config.yaml
num_hidden_layers: 8
intermediate_size: 768
rope_theta: 10000.0
attn_scale: 0.177
parallel_block: false
init_std_up: 0.0576
init_std_down: 0.0
learning_rate: 0.00857
lr_mult_qkv: 0.7
beta2: 0.98
max_grad_norm: 1.0
decay_fraction: 0.694
final_lr_fraction: 0.1
batch_tokens: 32768
train_tokens: 111400000
Each number is 128 + 32 x the weight over its row's rms, rounded and kept within 0 to 255. Layers, rows and columns count from 0. Numbers have three digits each. The size before them is the row's rms in percent of the matrix's.

# down: layer 4 MLP down (transposed), 768x96, rms 0.283, rows 158-189, columns 0-95
# up: layer 4 MLP up, 768x96, rms 0.286, rows 159-190, columns 0-95
down158 107:117140146144113129090110145129156103118097140190143154191120127123080156121130130151107055086068138172183210144080129097089130119127106099154134118082130162135120161122105133042132099101124096157084090124144136125131130124152155141108076172039153151115119166065131104078172132086110092147
up159 079:106109155100067183145130112099111167134198194140150124133081177088071127108153126134125181134144176119160123159155071166175121108116118143172095102117126124093192110118109121107128094163050199160123125129149113142112073128095160055143075120142100092136144139110078113160161146138123148094
down159 082:112076188131156142106163111180140115086117140149125171184133151143064112140112152125134059071140096142152109150106186083136075128125102111041112128120140134169104166084091162186101122096146111085148111154166113113114125114139117139136114122089195171115203124093181168160135122146135115174
up160 095:076126094155123130106121163137129168057127056129132117177144120163107152146178187103120099103077164122066163129149152172148135093072156124159124176128119076204114125094147062161112124118097141126095118118136164138065137097098136147111163111153125161159158121121137112189078052162135130112
down160 098:101137107164156080182125161165099149095130169159174159088179114171098089116186159123155115105087134158140107113085059111148123135126203099169120152167195167177150112086148174138107109098101157134146090138145144152113104177115158114107120132136057170139141130111093138116085143053105166138
up161 114:119157194172197139089126156125107172086163197128111115158147144123117083148088124066123094122131129171115111183146078116182157130130134089111080157119090069171148053126103144124055117126122137121112123120098175098142118123186184109156152109080154101119114123127151114086177170098139163118
down161 118:093143118172168111138123107103080158113114136174062101136158163114144132130084114070147144099125107162119106151131072138172139104133145169108179168106087113152103210176089135150101132178184093102081173116136148130142043141129122162151156134137110121080162113126172084087149212132100139124
up162 101:153092192138153071135149127124105144082144075138161145109119127147113128102112138166088164129155122106184101153123138186163135136077125107141142130135098110103134082091147086144050129213178159114144155133119117129078098090101148090162160141144113158146143113115194127199122091180137135219
down162 100:127134119050152158120125133105103112132029170129086165148171101135150085140168113081177114123121113145099108163129094098095134122170175160197093090122107069200079087142149114115196134089112155167110127143100153110129150156157094141122074172151083115118154127157110136113136143064153128121
up163 097:189131124130174148121118079133184175162173074118178161138154060144149129143143111100142190159150163132134099070144145130144093101096114149172121154069079121174072136115096167159094139091138097148114148126081130120054104159110132100103129089149095118206129160180105147102118174103135148127
down163 110:178120164107072113126191147088105085149225156137072206158110166098130099102084082112144146142137154135099175097110129125159109157165119107153145125105095067088131129176114117162101061133162146124084155178105140097094119126102154122094120115104108085092070120167110128182140117154142148123
up164 101:109142196074121195142143111085218112066123154121129164150142118142123102102144172100143171093100106169104134125125168106132168105083066115114089098089113119104164118125178125118136079118126159109113106179232156122100119092088094122096142149128153158175168169153133138125175117140097151142
down164 078:101089142124134133110098090125130139077151156091118134193130217130102166127111136142122162075144124090146108207102150093180161135201095125167139154117103126206137134115123135130117117160174165124142126221162115151137145090141157066112128162096156148093191099133158124127086157133160096101
up165 105:121117114139077114131172122107112072067166085150132090092142108128180106129087128132096157103101122130177140092182121144105118055124072136094128126125157192129126148154178141081055073144150105128160137140082153145126153109167083070111178109110156075147072105107142170103161114107122195116
down165 099:081096215107125150129143129098150118100120190140117164192127142124153121134175113182136117145142110121105135174158114148138117229077156096128177152178192169140110109106130078162148196075114110164081128058150135099114146099112093110124115141175095129127154159105159132100096155114136111106
up166 082:139120126092154124117106143123103127137090161135111081029072128159131091144104143154146095018124050107134140158119108132107117110110116136125131139137098144106128120157164190082092100155125091095116082119159154131164112101125160126120135162128133095118218144059204169127130137184150114120
down166 091:051143143091140150159095131114054149126100106141125107122161130115125072139143136098124121144102165114227186098182189115152119113209172118082091039092108087131096117140162202134135119104098115142129117107174136146117117162121109111113136146127105152124210122120148141118101120137125149152
up167 097:105104164186111151149068133161148108132145155139129143109163064120090134149081093104149119096070142091140127134153144160142142145151116169117112135126105053114088135081132131122132117134145084139102124178050144110096148054104152056095094165163157139154184110151173176057155102173087127138
down167 092:139130111156159159117138153155111113179100101139133117143181187114163153108183137119140185131154113112138098129177183178125130150129178107120187125134089136102076138125085100168145097134057171115141125141115177070128133083135185080162207145135142148134164073142149148115174195138185123146
up168 109:100146121133152133123104158134136176136084155104125089149095175101098111171155139114102109187091096141076118104143134200137124064101083097147079117100102097131126108132210042063110150140153102104101157108138047131164113148177148138103132174110052094108140122141127129127101110131133086096
down168 121:166183122127100109126132171114171104173144174139109145110053179154126172165120068193105111145150150170111139089157115152129112108129054110086166158093136167138171126126175111086160113114120137129156163113138124122112160161202086174115117175157142064098122141131131120134121183143215117142
up169 105:122162166153153141131189084146167181070149136115146140100096119197130105114130104137113197145178107147105142161100034129155186132106112105153164103156085125167113153162114120108167112178107106102153131112156144126132134115141178125124158125143132153181160124156160182096101125162117117239
down169 097:111120153192140165177137172099119188171083195134175130173196144129071136163129099109136141116119110109147130095130174122109138125146112124121143161163156103174116062074086165154148160119159144129181099150192115132110159177102141120119139123045154190158105164153092157140128141121073131136
up170 094:142096110148117126114132149124107108128106097092101154132057116128138131212113113126133210063136132164166117148039161139085164179097133092124113113167177075122170152152143136118136114110061167120144137141088158169141069173112112058176150154169110109087093128136152154169152145114133107114
down170 082:108138132105156135137087100158177127178179176131161146093161181122129163047161101123156090197102121091121122100169063113148043119123106119132118120092074129134097110130140131139129148134161119109162103070156096107135153085180126157135095083096208113188156142108155110109125077161120140133
up171 100:145133145111119137127069171113186119132121172062170160091094100123158195106137141112120098098094064070123120112134145080101075164092158131158166091099059150115158107160175150110071098074080075111126130145141157164140158091159096106144146139111149132166067153118155168123142091147129157162
down171 097:087160138177150162135133117153147072103077169109150139203074166144168179085121148136103107170110052175180118168114154097077093154100124116174143078114153156166129064113122138142182135093175095118101172093149161145146091118125108202129114179150103124109123152116137139123090116139144114106
up172 092:116132093106072091121092122121126110171134068106109087121144100192120118126163150170090163127104088125152120183130153161134118100145177119166156172148134174070172105101105023138141149117082162177122182083152087126059112162176140158125159116118151113098092123113093125086149099110169110107
down172 087:133120194176148133163165116129134133139149155157128157103121161119189148153110157046169089161189158153092132123156104103161160146167139085119091089125127162098163168142122183107118122108114075141115073161137146083209134089119163112150096125170045107125144090089163136172134157085129113108
up173 102:133141168139121125102157153122116051053155124129100102143118124131122065137121169071135090056114109115137126139153143154161082112102104149145120113168162139127155095136121121087102100086124158065131128072119093170153138083185106155111093088090131120098145178113170052105065100182151080102
down173 104:138150098127066141200081158132143092147096120133147129072124138108108171190085087164137150116141111107082150072126141126075136142149095130133094114150092039179173167133075150120163176176071113165166124113180141081119118158136137118080160096172106121145095112123150166134157110150100133174
up174 110:163082129175104157071169091095146098099113129137142164093138076119144040139129155172134135140117066148107105103131136077106111109163122109129163142104117168179138123094124160109106162165150072106086143089111183216170104112159147174089129081101135158126117115161177117103137159138153199114
down174 104:145168128118106168162128148184113129137130137083126113136181180191094115148145183101132155115115163116127086165091063128148156057143119178079149129082194151122108118036152175129153153152107162139195132118170122178114120118116074144143185150094107131111126152128089119136128174133130080163
up175 103:087191138087136179128118145128136061142149168097113105159124205091132129130136176098083056112131080189137105174122086100123155112118134089122134092155130170131123109120134058150123125105073090140182124117161195111127114161189148126150147075117090134185133176137147143134106174101151169136
down175 109:153131137133115111123121114158152153072107097097055126116146118107087127130190155146110122124133035137055158102143177125175114170072148154153128158093156146109179093139102097177161096114084138071109124092130141098131103144153095096111076105146153185078168163090162183154159113116133081115
up176 112:138125144143130167115138144098053098124134149094084057105119119167093135116145120161123131128153141169120119131137126165030150100109146122076100119150191151145138101074107194150138133104165097152152200065149133101089115094047163109136126175179106156100117154101107128174122080090133137101
down176 103:154102108099063106137119174150142166127147098140134158079141113152130159090127101072159128121111174062082098079119172119090142114089075112140160133097158192177145152128122112140173058106183198167053046154109117163174128114131123138127107135099117114108142103125154155112119140109139181131
up177 106:175139110145068177172175112165100135152094097076237150137103122142095173184056124166089128078124150109115125167118147126142120145147107157124067156093133137131141111101106166141094158152109081140128074073109108096074179139137113132112173154126158154127122146110090111107137138173173168148
down177 110:135072123158106138187152132077142105129190178049136110150149146110104078104096126168125090134126124171153167162119098125130116070179170110162126125082089160173169069155172135123137107122163142099083144088131185137137057110087161106177150134149090126120099167101112142135089121186141136163
up178 101:151136166160145122129075133162114165127121145156152146158096112103158103105126154112116102123117100122133148169131143105070157099155169100106086051153092124176168094145124071047078146142072091193149100125131087129099088111082137115180167191125139130148133184128136182103115159161185078124
down178 120:125136148076092088129136108119090092043115189117050121129134134091178173160104103137110167131171117142174066187170122115123124135176156142174071109182136080130120139127085125111065138155119131159135143170088133140095095100126096133162148126114105120144106170149061196100123135150099151123
up179 101:111144125089104178061180118096076138140129129123104153106100115155109126097083099134058132109167174164061158072090114114115118104145182109112138070129145113106087091149097100175126094165109081126146129083094140200129078133155143109158109121185093169158125126135180125128168090075152109090
down179 102:135166137122087107086127116081130145149129154078061119181128091102133141118085089164166101114126174119166108106125106122099111186112157134172106160173147186132106141120105109106155105162181140148136130158118146074144112213148108121099057165122105187106129110172124199075099120117081163182
up180 075:137074104187089139101120113155117105116081141094115157139156098106074072144177132090122093094075078124115076131146132123119162209107110088139167108096071118180106113181135130141113122183152079156154149127097131151112152140154171137099126133103130164188115135074185142149137169054130098165
down180 088:132173107158119072143110075133105113138137157129098123161151089142107133156117098051134111091159123210136160143127146128147197089118097094136154095233134114103088165127171174154110167117164092116182163206109103186132121106150096169137147108094136154151109105159142098133094114171130131105
up181 117:122129111134115151167120137196201071140125128083132088111052192133155092144079148139138107090138122124118127144127100186166119165125109184121141119085128188123176174158123132080133128089088152120198112104127171127104141086166159147122082103110158104159118115114072161175115080111188129163
down181 118:085153129159155121175108129086120213115156151129193116145059124144120198145135210117178179130125129134161153066087177105102082146136115068104103146076146126068069122139112159089094129132122109149109102081149127128143158159139139119096161131139147117108159135115138111124150128219131154126
up182 108:122071142153104137151115103122090152200083097097151110155114126190059092146181181145126128136153133122087142105137119132138103083104139241104100100139086096194150106108108123119129133155129162143137164108081137135070140180126101167173160163129116138156162112094059136125131108097070136137
down182 102:094164220077100176127144164100143122153150078143143177077118151112111179135137098184094093152112089071131157110084149128153089110146107171124116163125115094122150164066120096102084150131081148065136087134169123111105145079111121197114062145126175150142147104143083148125126131117144090099
up183 101:118110086166126108074128124067151085118170118149102114116098146171062155071121207138116121162132147166165137125123102179176111139122094107118140114184184101103094059171095083112056107138160061128129151093114120138095129136144125161132159118130183135097115130100152165159123134054176123120
down183 111:140152098098115105147095120116214140111154099144058174098147123121122096137066145183141123093118144142138122171102117199093136152102121162099175146125121187109116153129055175126124155073116092085112094193147125094139092127193115080143154131061158112163111106143151127113175098154124146174
up184 098:106114148083100132113173111154155235126160143090156141164110175117183105139138183108071138094110137169159099106116091123174062186091119182087134088153133127117135111097112128105136088127133191144081134142175127147085144137211139138170136115148185141133120154144119110083132106105166154157
down184 081:081131159124137103160108056168086130086108165106163129097162155127136167152109107050184103160170146118085138111120159067114108131089081110119157127166122117123141161192170116147101115107134161173068127158113126165155144166140142123056106170089128138061113097150163121191082142150141087134
up185 097:120158169156170171115176151117133099104137148166151073158086112079104178111117106139138088072116070123104118119132199135185136114176167126123138140133093113138111092099133084167146170141102154116156115120110156072103066131056100136119171106136154171123155131155102160101125197181154074073
down185 086:119131161118163119093092116172119103104116093112125116104086106103112189130134171121094096114167112153160086131092154097072123143135140140135107168110136160132116136155130124164131178143095152119099120137119112139116139213155160058131040100140073188073136126101189187192119131103056125177
up186 101:113094177149134155105142112147190134103156123119146136138167133119096137134187121095104042119129169147097055145148089097138138106118183148121106103124168077123107103168157091103135108174116087098221134170135117149096156136134169131127127202167143191113162169130156192108122156084092134151
down186 100:132065117100118137111160139111079168125102139151122135093109128118141111125165148154144093195152105136131174098138166130138067173197078157089113141106140177099165177169203168168088167092141179189147131092104139130141130169173135062093146123151086124181126105145130082085115149141150154154
up187 099:142156135125206155101128138123082172113077133155162102141150136183129141159110082129094077157140070171114055201153093153169121126107073138122164138129145171138099130159104120157106152114112159184122118106130135136112117220145069164152114130130124179144098101114197136099158151109147146068
down187 088:151101130133075137140130111159146092077128106162193156135071204135173164182156079075107189097139149050107111115109189162132131167194116130148097157132091182131102077116149142110137078085182111152124128149133128095133135135124153160201159132138152087108160147132109143165150157134143133122
up188 096:134152128124123189097142146165148154141148129055098132135107077125082137170154129141161072131151178128131174101130163145112048123137119140116109144161179079140144105186100077184132093160148167107112167117064115102125154130114171152177097126156072118187176157119079056170136126120114133149
down188 099:083140117183124140162129127091151149130114181175153102097126114205124122125143145154173119124103166083143138131130122151177132141129142127126174126118091180117110057137185179101153107102128135173159099132035176100115170087169093170103117137134154141155145047080109080124103150112124126199
up189 093:171145140160140044139132124086137053116156098159092136102138122093094107064067102169136097086154104150110106108111161109088122076092124132133113147108134095160113176152140072088101175131141125114118151190140131149106093162165024089116116150131146160143078148120144166145116139163108184104
down189 093:169081127090178189121125096161133203093147145133093144097076155180138190180148121052080114136117126160165135135130104146144092180120102101078085101144112157102122061122104136199106117130106125133097103076095097147145159123125186145132167094138207129124143145108138101134126118156116093152
up190 090:147116148177143079131096160124115108160079174102134141159113100118108148158102093114051099096098146178154113187062086085107108152142148115131069085122129127150130139110129113091173088096104131129147143122108175153166097138172086112156095142087107124204165102190141112106178087120115079192